python train.py --num_hidden_layers=15 --hidden_size=64 --num_attention_heads=2 --num_key_value_heads=2 --head_dim=32 --intermediate_size=256 --vocab_size=7662 --hidden_act="tanh_gelu" --norm="layernorm" --norm_place="pre" --norm_eps=1e-05 --positions="rope" --rope_theta=10000.0 --rope_fraction=1.0 --qk_norm=false --attn_scale=0.177 --bias="all" --tie_word_embeddings=true --parallel_block=false --init="uniform" --init_std_qkv=0.0997 --init_std_o=0.0 --init_std_up=0.0997 --init_std_down=0.0 --optimizer="muon_variant" --learning_rate=0.00792 --lr_mult_up=0.639 --lr_mult_down=2.0 --beta1=0.95 --lr_head=0.01 --warmup_steps=200 --schedule="wsd" --decay_fraction=0.627 --decay_shape="linear" --final_lr_fraction=0.02 --batch_tokens=16384 --max_seq_len=1024 --doc_mask=true --train_tokens=111700000 --max_steps=6818 --dataset="wikipedia_en"
Each number is 500 + 25 x the weight over its row's rms, rounded and kept within 0 to 999. Layers, rows and columns count from 0. Numbers have three digits each. The size before them is the row's rms in percent of the matrix's.

# layer 2 MLP down (transposed), 256x64, rms 0.263, rows 170-255, columns 0-63
096:510473476514499462472516492488512490514576511499472481482542491519527490512433480483521500488484517462521480482480488537530504482503554499500503456481527502482511516527527502547538514512478509
096:443500519514494510500535502511531537493513523465494500460512514527538519541455525490455471509497502506514559493515521525516491482483496500428502497530473513483491463503496489517543477526481502
110:548516479525516535455502502474513512465459490497451454474531537500461510473524485450516458490492542493508496507486539504475500531528514505551519494518492487503495481510503543529517490504503500
132:496465490513527465526507492527523532471515529519487516498500464514465463497510487486508520509506518489475545495495476475512505530507450523568500502530475543487468503469513540473470513456465520
091:475484482519486511468545506506509536518516493484525510478529493507513478497463536449489501495451547492518456514525544550448472495501537524481493496482472521505481515533483497491508462513498467
111:546500474465502522521485516475489518527492510505484482488493450520541495511527542468510505507530492472452496559474500513512513510508494509540503466496504503477539476543461494551476455488486494
097:483487479515508515515533528492508522495485470479472481499487498464508502519502573484536510514485521493455476526485547524493514510489482513499524539509457477478520549508506427515487512517481460
103:484526518495528518497492452510536491497520470457457504530488437521485574512504504480489491464519510508500498468503491485514585504467502483510500497519504516517487513514502525486511498496453488
089:508530484472492472519521510485512509531528490496510501455502513471507496520491516483503431534528486524527515483544529462499522493504441463510497529539446474481526511472523469515483509512534496
110:520484504489494535543490484513493535524519478526513505472456532464497501507487520503528480436478499494517466470509499525481522476463506498506521486494472504506534544504519460454480487448552492
104:480484450462463484544503519494557513509510485502513500506468491510524467511527536494482558512481503533488484489467515500518529497483485544517485499483485490517505453532524506456509487475523446
094:466548522489486528484556476450491537496507523487458508463459565550511456487494493509501467516496537463502481476470499468509516494536496503486489502502516496499505530484518522516526498501495484
100:503469481526535472470526462504510531520444536483508514503479457478535460518459513505506500503486517509485515514515525485494535574475502493521543482496527490515506489490484493529492443491488482
100:473569468486485474454499459492512485498496529461500519510538473482506509507511507522481501493451461475544463469489532497523512527525462473550493516498509521502523483504477479478516485520517473
122:527529505445496481499488566480478469501492500456521517509498532527500492487518481493483496536523455547489494520495498459467482492491500527470506499513526513500482500531512500533571502518454483
095:527503500500453474525508504498510519479538522491497568507478521489510436521467498514471492486493477478513472531494494555519471553502497482501471488513544484486506469509477550503510482483502464
102:490492494503500496504533461485506481540527536511477551474501501517485473487515483488492510523496520441524478453509515484501553547500484491511480502477469527522546522453466460525499472490493475
092:481502486510492517547505557530512485527514506513507491526491491455490524531529479503444500485460542471490481511476507507559480500521529484471509504497530476483465455490534499503518502510557506
097:481494478504463511473475498516520501463501512548492500493521538476481490463507506524448528539467492517535517524471484497460533488502488478519520487487554515513516443485495480471482524550525511
102:473502529472494539498464531467512460466483545475536490510515523480477552480481506483523509505486523518488547485487488480555472504539492523474473506488511482461548497493513521485478507509530469
100:537505500485485477519510463523503475474458525486516533510487513464551522502472476489480480450498466502488519489504561516500488554484525528510522479490526483464521470517517537512526477495468476
109:506469458479527493498524488525449471490510482521467509483497475510494466487520517470508504530505491507504499507501518523474479529532438512516516546510487490506539491541527569500505516475443505
113:519500519474521481531488487513488514514500441453473532499529508502514508496470474535520533524527467469525523472508511478471512486545486503514496460514501536557500469493543514479527475469470520
092:527480476531525525524447506482539502474491508495521489465473534520536524503521456468531511517456530477530502516532523494504493477450504533512489505507455482473501531480467483469474511484526487
096:462506504458488532542491477484517536517459525502466529500480483516448487516525502490463504497521449491481522485484478486450499511514528475482513453506544524473505504500525533519476498481536531
122:517470521491528528487529555491494550489483471509514468463523508515470517485441522502458500506496485502511507474481510532471502522523527464473463521518485482506527492457517479517540464478524524
093:505496460460542489462512478502504471489458531481504479484543517491531539507520516500492477566444516513516500495501510542523507515525488456518489514508476469507500525459530498473509480522498537
095:489548482495489486515544491508500503468505450487492480499521477503550510483499532505506490506492491520481496459479486510512498555497502550457526510562463482525534484508517499529554500468468498
091:535551508498458514507468499453511541502511481494518520471508495503502509489477455516480502492531513505519508501470530482507434519474487540512479562489494528497498531493527528485473521460538492
091:547567479485446475520509482504517512477459492503477485488541524496542500506486521498507536489496522550528449480473488505496489520477500526469522523451483481513506516474508483502480476524518475
091:435556475489490510482539498491493494454469545487536553538521464469457498506511484498503465480500512521521518527477479487519490507518510497518516462527522504541522483474514487505509476520515492
085:542538520515548497491509492515472476460446520504521459500480489459496522533470493508514497500470543495506544501498541503495472514504485475479572511489500487552477507506517504489480470515512487
100:467530470491469491498497500453527495461490509468493515511485498465535536539458530516491456530475505491488511483511492526476513522520479491507508453522533472471531506449517461494512498524516451
105:485526538501473503504505529451556546518497491503501470510472512521492500497472444493456493448524504523504509491514501470499482502479545482490471511507554495505460483488524497518540545480487514
100:517514459530492481464479481518527516523473516496511494480492496455533519483527479502483518530505490481461534474458494537533477528518496449463522523504533497495521518476529528489525539491549533
097:522510524522471456513478543500485481512531516527485518503526506469467543490521476469525502489480524456547541437489455524541462494498502518492529521485494494454475493509504522514501499506503488
099:504557505477499487485491503539495522482477511481445474510459541507512514468506485538485500485497534556486504505503542521519484522480483481510565546501481478485474466489494501480493466509536483
086:486544501475485529517454505483502518482497538513483505517509490534507527464537495479485490446464515486490444466508510529513488520508510487475492495551515508466534502496497538454481505555507465
101:541473469518508495474534484487531448508459539458497482517479493468537507475500482488515511491451518489519514495472504501528487484534509462524510485544491516549488519487487538537519515463529489
108:502492451478474527513492521482497483511529497487536493530465496471511500489488512474489469509473477465466483522508477489470492522498471540544495523533506539526542545523532554516511529477460501
093:525524475532492496458513516475431474496523499505504482530492497475473457509504462502531510496465512496513485501438498530496496509536475512492463556447534524496511493512495507536500503505471525
091:492509495485542491501502522524541492458490477493479476558504519470524501497508449531528506497465498509452511511531495510506472526531494530511508500513543519532561469500527446497520493495466500
122:495484545499469476505496501525489493517576528510469466531509486502483505525448465505504502505454473495504524523468489523537517510508473525532485505455546521490499496513490535483500472530501459
101:457530502504513487466507469494525488507488485463501543465481523488484523516542503499530504493501477490500527436434495495524527468521484463492505461539510492518507505532516460515499540529519521
092:524505562530479486498529494540507520512478522476483506535534486514495467501514555531511493485449473517497493492502485495546507533490499511451479504525493479533486445517494515493471440498504495
106:520505473530531510446484501473461473499516513472466523484480512513514545529507452504490518531489484517539545467488479544512525488478467533502508470478477499487512522481520493537524458516466506
093:520481504567495525460518516505497513467492440493500505509468513497496533509470473548532545518469486497552484497484514532478519469486512484512482489467503486470527468507476492489536548508504487
091:543490527517491445521499517512515530502487468460519487474544518529524478533534516451483481478515519506506517510507498518551440507507528534453533475480481497491485494481492526519506485487486527
100:471551489517487506493481489519510482510531527501512516526465503516469524503472433509532489463499512474474492484433524509542475519490527490496497457516531496499506528517469485488462526508510451
107:490487472516525462492479472483496481488490484532488506536508470538516521508498512543484555526503455517457492504522465480481464493510458525507487530521483535519492546484549498483507484539462502
089:497523488469455484543472515520489496489500518514466489514544479471513505513498514532490492512525461509489510507453489525504493511487529427482469498477562494507490471533481526560497523503518519
099:483499491487514455477510493504540537491486538488468518461549512474468453469486536514466479486536476490470483480546531485540486498510486482537510502522544510530497466478497519491515520482512527
091:510530484508527528520566516517486510483486475460494490523488478471511505500488483515537518461507477509529504489449500518521524538509521508493532504542472462451525460495452481496524491543489493
112:452539516478511512514546456447499556503472494463465522537474499489486527517449488535522520466528476538513498473518488491516493507526479530500482495479506521521489484482519499522535508499514488
097:481554494523479519482482514490525537566477503491522488525481530489489453516509519497479457510477513476527523491450498458507516521523543472473497499509542492493493502491540482492455479529510523
107:468514525483533482521459495526526507469557511507508485505533530468484475482488498522461519536515502455478506456550531498480451531503495517534486499497530491524499529532475493477476475495495474
113:521503511464534519474508474486507448501488470488547474490503510471482537504511509510493487452463480527493510537503512520481540476478479493542508494534452539505528551486486485533477522467480501
098:468519540478516510488469527514478479460499524488481528536533479474488510483519447525454480545501468521498545472521507494523465501503472477506510498517528498506497557522516527488502443494512504
096:500530463494495476475510477473476513527490513513479475478472567494509512470518505504486452466497493480536448501507531519468508542536520528481515471538538479529496484504526528508499493527538522
086:518475506484498484483515478503479483510507512498478476553517446480459491521526536495502477510508506451528486500546464488538514506494455483522464475482459558519526513505485505530487487475547489
106:466511463488499493537500521488490519533517526519468513446486550546473505524502517490492498506501496520511476514526463449475551459549499520517515481512499504500491476496466520452532508511471481
117:487557533476438494538500505511477488492538486506453485469500519519488507516472476473461503512529488499524533476557467515489527486521462496484517488477502532487463491492533532533502488521511494
096:523490498484501500474478481514497522466497494507478496451479506494506490554476526510555463495498501498454527500525554469543499522488492456495490496474457534499564467527469487503505511505511480
117:532475482519493514483460524479514483513535521494500492541505491498503478559487440487526560504516489481512472528532472499463516482504520476525464452537514542495475506494488542496499497486477492
084:483525521525448490541563488511503521496514472494531512534539471468501476490485467498505469467525525501486500472512511499517484487516525532432477496507526494519522505501457487518522502496443491
105:517510481495509479499501504524477525508447493502497548516473524551490458528536494501530504479527478484510464507509500525514495451449514526481520462478463510497468500523429503516502475525488502
111:505499476522512525524482546493517542483485495495519516519484507488499508468499510505493532477521494469518472541502490462554538489482512520487522465513466473477509480510415468500502471480542473
093:479489506500494543525495470494468506494499500451498513490479513489494537511490489528503504522501428506498502470481552489480482429528517514526495533540495473486524513483520522473529542514499454
097:500449526459552514498520474480504481447440505482546526478541486498520480447471478530510499497492498515543502473500472510506508479505528498514474491554482495494474516523492475505494493484510524
083:451492507537493522522552511492534517504522497486523565501513479491453496545479510475495517463482507465502503483522491492519513505466542477489521449519544484509497511470465458503465493503493506
092:479521495465519459467526496531456498508464498527510473481483493498520494499446521492499522496485509523445490509510556537493476500496514513516514484457520533500495478498464479443497533506456529
091:521500488511521477481477542522551529491521520522519504460494464468507492521527485510476517519494490533556495480488502478488513498509540502505501464457520520499535469501455446469512532523523462
092:515505477517520492472503543502491507526522505460527445503467487488497495521505460459499520482493557464534462449509515483537474494503469503537511545516488464478504513517525511514491504473544501
099:492496462530555514500517430468525496513510512503494502508461529483515490505477484500475432505498514545500462478482496518549509527473549494539493508507507481504516499486471519520483463498526518
099:488482472483523546496530503476472506504501540501542532526496530476491523517536498487538505458477480476496493476548528510491472482516490434489456531468504546515480487513512529491483482507465507
090:486494490495535541496466531523476452501484451497443509522546506475489493499500526519513468533526485494503481499478443516498473476520497483498533520524498491530474504517516505492509550468525552
106:451533482450512509488520529508505494493515465491494508455512472465475521508554509469478465541545543525484454490551501468505474487536476508514537494503507517503510499511471478499511501515483484
081:518470482495502569481541541486513455520533528507503472489486476517468491509492490498491493531463521491527483486456474557534487540519536488535496482509516471462482495498473509485504498474527508
091:526548502528470461517434518493543498505502477471485511500533530444515505541526527499547498487512497533501524511464476480476468488522509469487509513503464506473470515473478483526525514504522497
084:528508508508456534474495477508478490493470520526514511455453536509492476503478455492479521447471525488513480504537534503485480532530519501524498509479477513473498518496474506498556521522561511
093:513478520501505478514510472514480474481527510505455540476490495517482511475469558476519478515526510517516492528492471536502485513503446534548505515508489542521493505472526485523507421502532499
091:517538524495477469494516447494541498490488516487527502478518491493511488543485548495475497448511509517478559499443485471501510521467490522496556489484486494509494464496532473494548490484482498
088:504512482537501479483453490473523485501527472490480520487444530555493467492494495543482482543459527478520473481578542479489531475504510508497478492494498492511529510472498510495532509513501504
114:468529455531525482446501483489520477499510495498475454484483496526496507506556433511529458495520525445532508477470511496507499514528493503480485485552517520513497507502547515491514499509504510
099:508517496481455497495529533452494537486527520478496519438508474472490497486449530497487521486489538500521493475508508507526477483534489547511470537540541467500528497514501458498527493469488492
101:520528488499491473527460490477538489511503505467490505514432506517540479452532534495501529496554458481468524492497542488502506487466452521491561504494505487521505503507490528499485506470503488
# layer 2 MLP up, 256x64, rms 0.199, rows 171-255, columns 0-63
093:484486456489497515481481505473485503497531554541526484468525470483474526477487483497504502469459498548524499496506478544471488504530475500486492503511524530524462492540488528551520509493531447
110:506513452486557532495488540507496514480525514440529463491489559448475459504532456494559491474492506509490485528508486502495509477512503503503484512479505513498507514516490525489514535515481465
116:500467489482541488489485476510536533491517485483469493462531514513443526520527507508485511521530486505491521454468541545470513473450507432539482500519490520503500534508505485517490525502492499
090:484514454521502489491471495461531538504490516500505555496527492522509526495509463485456484486502504520523523479510484483456511458523484532529533521503444498543480472490514487529527483514541461
099:527551484489517529516531505485519461516490530461495522497535471499508464496542497477511508517536443504471520520457494507478464472525476512552504467484501518478454483530496513489506495510461488
103:500534461530491504521520508498498492518517465471496503546506513486514513540531544497496482498500571489507493553479502458528467477486512484496480518485492490513482527531468499483432536474514486
098:497500498476545493528512472517465534486480543489523522519467494540470497510503477480514473526535524464513522440445513502490493524463465483504474510500498498486491550507520515496480494503444470
100:506531509499501505497504458533513479471507511515518507523510518518488508487503490543498558479448460563478523487463461475500500486510476514499467515558504511484506474466558493481513527502523489
101:505493493531532471463492480518556453489528486528500484458491494501456507467487509542524461529458491506522468504551510498511506483444510497546469504513523499500502509484493525461509521476501482
101:530494502493465551509527506516574498494521524493534487543463484509469453522528462473468513473491493520464506508505531505489489490514516465521509506523489477545465509469495529459498509503515482
099:513466493516527503494511529548494486490461499484512508551516448474534532520503511476541538509467476562494507495452474511528482515476526486495482530471484500487503459519486492493485521497547488
102:473537556479520511511470538493461503508473472500522467474481541506493500487533438520485483449507493521488486463499483474507482454509510535475512537513514485485488529468511526507503533501535506
091:484505502446484577495515539523486519525529495476531537501518445526465524541495495462484495484476486492525483507509500516530520476463472522503493535535479509482470481484483506465484490521501502
098:502512548489529537525498470509511490519489509488491503495481460513470491482513533538534502536507489489475529503496535463468471534446506486467466521513457524481460489542531499543506514472517512
100:479511454501501494482466546476530486522519486513555527537532497493505514474495505505462451528488511516501532462486464497499479535481491465528504491512515539522499512543508527482434515505489495
091:522495519500494486508448483537499528451472503476544476540518460504513494468513532523534504517487449564483507528499455501492483485515507515511518506504490444515490496477511524485543501521498477
103:513529506500528501493485515517490550498494497478472524468494447509509487458461481515519479503513498494552465537442504528495486482504492489537473498495514524528523536544456528471502493499460532
101:485498518490483537498536509514508517520493437516492476471499486519532506514520491480505532541489473515527455531460472507462502458499491462514497496519508526525459476552453503513519498518479541
104:481467530525481551534481504496498501491520529488488522509490508544483487520513504519513502528493481464459485503463516519481525485475535532508562445524462495484474500544453521495527497520482487
103:490508481507485482501463485469496488512513494504468515513489509484493475481511532481485454492539491478485510488494523461455534520566469495526531500514526495484542493495485512476449557527553484
105:527481437538491494544567493487448521495490455491495493510499515475486508504503496496507543485502524526541469505494513493518496493521506491507460537475478522476533524468500547493476521492460498
099:519491492509504519509507532520509530521521488505557496492484435484465481500499463480482590484498495525496532487510511488497480471504507445484520544467521505500492453499490491498477499493540494
094:475515509472465535508524481514518497485441525510488519494517467517466518481516534493480509525527459547521503461510491482509556476521436481510512513472537490538509496496535499532518492500486473
107:473468447462521508476490488478507496491547470504503496483502515462492510512498491547489469505461496476522456499505511520508475448523461536533530552517459495495510534493499512521487518494545508
118:501559503457477512556495501500514500497516495478466533534528463458452521498505450529470510526479489538507478488458494486493507482511473487549517510493530501506469515515505521495490531523464494
105:523458498578492532509484495496496511489491494497523489508515489481517483466479502519508518441526494454523491497550490461433505501499522485500514507524505508510500520530500502504486443546474523
106:467492456534477533541481461491489486534489512532506516521494475494511498537520483486477457481465485520504472451518570522493524501493527469483469543476521507510505494536504487485505541505489500
098:530483506519497532477528504504511504471501473446489529491508472487480517544502487515545515516526455476476513432421501503516509505479506507508531507516485518478475532550495499507512511470503522
097:493547478537512487512468493483510523495491470514503500486510480520482528496508513514546484486475552486486496453514484500500522499489532479495457518500537524502483491508463511500416508494573500
092:541456530550488503501472496475489502527500485524481480482483518501542519518525479506495493504463498504488448493516522486495480499539557512482499505451538518498490522518418508497499509486467515
092:435494481500465497561532504472529531536506478488498518509496505536497455497497526443477534503522504502506483481509478493500529447520519478504511530516552498477510480478464498476498516483524511
104:451488469542518536508510524483478512519501526481493525561503464483527478551508480477486510518480526497496501506473480497506475492465461529483504543517460487518496484525494535483458488551479485
105:521452476488530461496474498501436483465526508528499501525510480540439509499473511477533464498502491513515500536531502538512492506505457561496494509487492512478523473487489482514488483529486465
095:474453500472492508480515507534489495515513490541533535508482499498490541492487487468514471513448529509467516557506501539484519535513453471501516499475495481517465506536487495533447490460484500
096:475451482457533512519502489495494555522492493494546473493524471524483479494476510519545503492464534521484438550493517493468530508485515482498503496506479480515489506478522498486527541532455506
095:481469458536452461506485487530480516515487526531484510526521487534492481508526532539493505475532520504497537477547483537517531469491503476458518489509478517465479493475490532490513468503484549
084:486433473507537465499512492520503509526466433481494512498502521520497483535498480503513469559503499562498528498517459491493523485502490491478510485459505481488509483507505471525528515446491517
105:475492515485515487509483492509445542513485470479553518518530502513481511541526477518498473475534442465525493458472498528506524492476478543494492522478550505479496478484514504462523516516469507
111:490476499520520496479483511495516496526486448469496533524507515526532527558489470510491560498535480457528488465483487502543496463499529542523469501510469526463481455490483495469501504503494487
100:475504523501507500483487479493518499529520512438500548488522496563508517478484513477525523490479490468536532494475493436499513473505493498535479493567500485526499521507510473481492472477539532
106:476507508556504508448517427488452499526491507498519537485486513487506510528470482490512449479510525481546503479467534494529528493498524461517465531480517519515509528525504495503507536503515493
110:500524460487498508500526512483535465433540532545510502513473473502527495459526459485496505473481507467517512507511504511502484481559491506508502502529496504483480494510527522502446518439472512
097:545489532475489508482509525493497500507473515515516420498490504510506534490465513484485511474511511499478456530547475496505482545489479571493453554512495507496502484499490533470513507497499477
083:525508525505483489469502534501469504511499496520514486477501507460546526490512499483522488500504534492489492552516515514528431443479497472497494486489505516477446533505502554556490519530477502
092:532480486516465498483486477514520524501525544530465488500495466546478507471510543511473515492503481488492454466518511517482494507484477473529529496466538538535488479525470476533471498487554471
095:494548511475485464495501490490501518532488561527493503483511496501494477504485514456482429533540521520499536509526479445512449520493467507510519493484496536517469507514523511536502488475524511
096:454508452495516537493503487482523491504530522553479507461477482495503520461517528569498494502513504493494524507480482509530499490496437529522506493531557508494522487509498493490447503499521466
101:536454524487486561508530457502495484493514524508521498487502467501505483491485548473519491528470555497504528485499436494478488460498493535496459535477502492509513507507503519482477460508539519
102:566479523523476490501427504518502481489546498489508522472485520489527491511497484476485492510507521455551499491511481526525525509448514539515450474504512521489499496486462519530528510494524506
099:516495492516530483522526492456517499452542521508524505495509470496508504496504456484487496520483516467521484475517530478526484478497525509494516530524474471508516598474515552498476495471508526
106:536484541502508488531476467533505487452526459463519466540486501527543554516501506545493473496503486510471520493520495468510491527510517500475496497495518523533468468504526496483527460511453504
101:460557555521525510501495533527503493501530539550500526487472470478462477481513506480461539508540493472509517456494479503497463479473462501494495464497459528504484506490501485480476481501503507
105:520479501510527482556491500503527498517479491468521515510514491481454513500507506478564454467550500461499498451545470464510520514453496536507519485515500514518514531505479467482466493503510505
106:508471522484464485498489528509493486500516505516538517492505493513443529498506453436506494472531527504508502528512506508474499500445555546462502484529481536483494522443483514505522515512486489
112:507460469510476481534505486491530486500522530497513510520529474496476518516493521455484557547505527504503513427503467507501491522497473552518468505507520537490478491481521521479489450492467508
130:541467520499477491548489516478460471517480464488507453501508498495488545503508516497543480458489480514498515530470490562479497494491519495500561483502453512479505538497491512507511481488485550
097:552496479512523494516533467533525540518521516508481494486500516534516466471490541479520523454500517507511474525503528509512517530463477505494471513466463488525495501463495439452523523478481513
102:481504473485526510471528502469505487485551491492507490467462505492484578478540468494475503514466498469452498461511504518520485524459530507523518473486475515481467520509520546486474505500528494
094:497512503528493488523476453512501525479491490526534513498525510519515468449493486506502535456514482498478509506487521479441469480510548494507478504506525464509480547513469479496515583507517498
110:548541493520482502497537504516514472515473493488488511518476479515475505498505455512493532515466522541486513520474488540483475506532493521493514549477482514432455470481493532500493527477462470
110:532506526549447522500523483544490479527534544514442465506526498501523490484514535519495511468500482513488478525516506523498526465493487487519514470478448499514482446532496476492534520500502502
099:513482475536459477489518476462505449524500553500533514531538493473480513469507496487464512475496474485555484511486454534498491476496544489510492520503475462518469535503495516493511529497494538
113:520504451474525475512490488467529502495526540529470489501531515490472480506540498506545544498517466464486514530513470530487474502497438488532487458551494528524485494526493508466508504487489486
093:457487510482529474484496507483501467509473518478469465479455521489523520492504527510488488525461477531494457517467465482515502492467509520542502527520486527521502506526463492511572518530547504
099:501478496526521499505529479487506502502470533496522531482506502546476541477474492505519489513452478550559523457477509469528462475483474515544491514500457536475518509485516466507484517481528502
103:468542513452479436517498491505480512547497534479484473504508508481499470483447501490477501491494508510498502476487505488509506487541477460522479539521522510512495521491534571525514551495485514
096:501516561502477476531454528483533477496529534454488492539519459487478466499496496450487474522503496494511526495534477468529469492512524501499500465471523520474449510512520507534478499490526513
102:480445495493506545555481498477513522493468493500469531497520476490487516464498485511459495518497497538496565499479480531496519504482536497539508492514524492477474494522535515478481488444536535
086:504477521513499510492479488477443481507478511484490471552505484486485493488510516505486447502464524513513474530532474521495466488526495541467470532506520515532515530536464551495513526515530547
098:472519522460480476530504535509483489547491525524508482476514494515486487500545511462494506546523501526477538489503484555465494473458541484530510469510489523467472516496460508477477479473467498
088:519485494489455499545496492497517521534506546518484474479513506538503494544465484480488498521550489514468431515538452492494481469496510506506472475497528470532462503514543519508512501525481507
085:471497512516482535491438445517473489494503516484491504520514499507512473478490540526493553470472469526483528485465506520462494514509482491563520484508566520504467491493487487507525472510506510
104:492528525486501509509500532483523469483534511509506464522521534518448472502529461497445516489541490524480482484525435477527484455483525521507476486506455484493483518500490515541510494530514524
100:472511483525523535509503486538471448513494517532470489465449499530467507509483477472510476526492488519515513528460469516524511518498528490512495494486508513499492500468510469554545514437537505
110:502538491481513500520470452514492477480488532534485524502490496553476503446523563511526521461471497538442511530478497501481463481530488475515485511516521535518500465496525503493517518505495493
104:469453478531510490483504498525500443504524469491488497526497483466523495491546490508506534530477512483515486502501431493496544543518502563509504496483553507485497508488513533496481459493518482
089:532469490475488492508506501523505515514526556554535510515522507476508447506538487535486471527496449514474515483487492482538506502523495513503512461494453481562466508501475522484493534520501487
099:494508512478501490517517545488497506508529475486493517533512524481492468497561489482512536483540530516492472538528499519524464448505485497482460498479500450496465509447514537491495548525485520
089:530520543515494480499441509518504478489518506480511504508548515489460499462506539483456509496472525550555505471535513491461476500533452491520490506516482516528456506527517520501491484504481493
096:448507488521494505513539513514517504464540456509541484507487471492505504487511426486499536474499515467507517454476503487520473488502529486509486531493531457512485528520481485502473559506476523
078:496524492519504567513497513463513485526517498515542509504481503525495530518507521499494503442465490513478456484488463522469531493515533483497472502514551466533485462508477528460509520459529498
093:509493478478517511497524493511525501525517502534506500495504530491472493528494476444467529544482529517439511544478488487533506528510498535504484468518472518502482468470539508519488558450523487
110:478492533486495513496523525543512533526478525490497514512490512517467514517497479460459503484504530526497498557492491514496527516463517497504471492518509481523502502474489477472443542428509446
095:487543509548439509492483541519525515473530500480475485506462472487464492500514530493512473520510531499484473500510461483508532549504477503545511520478512536470494486533512459517496471471466504
103:523499536506483488564513522483532460478517481468544469526466516524481480499538479489458547471521491480467504491474515493478473480482561492492490508515468506520466495495490526481528478500489479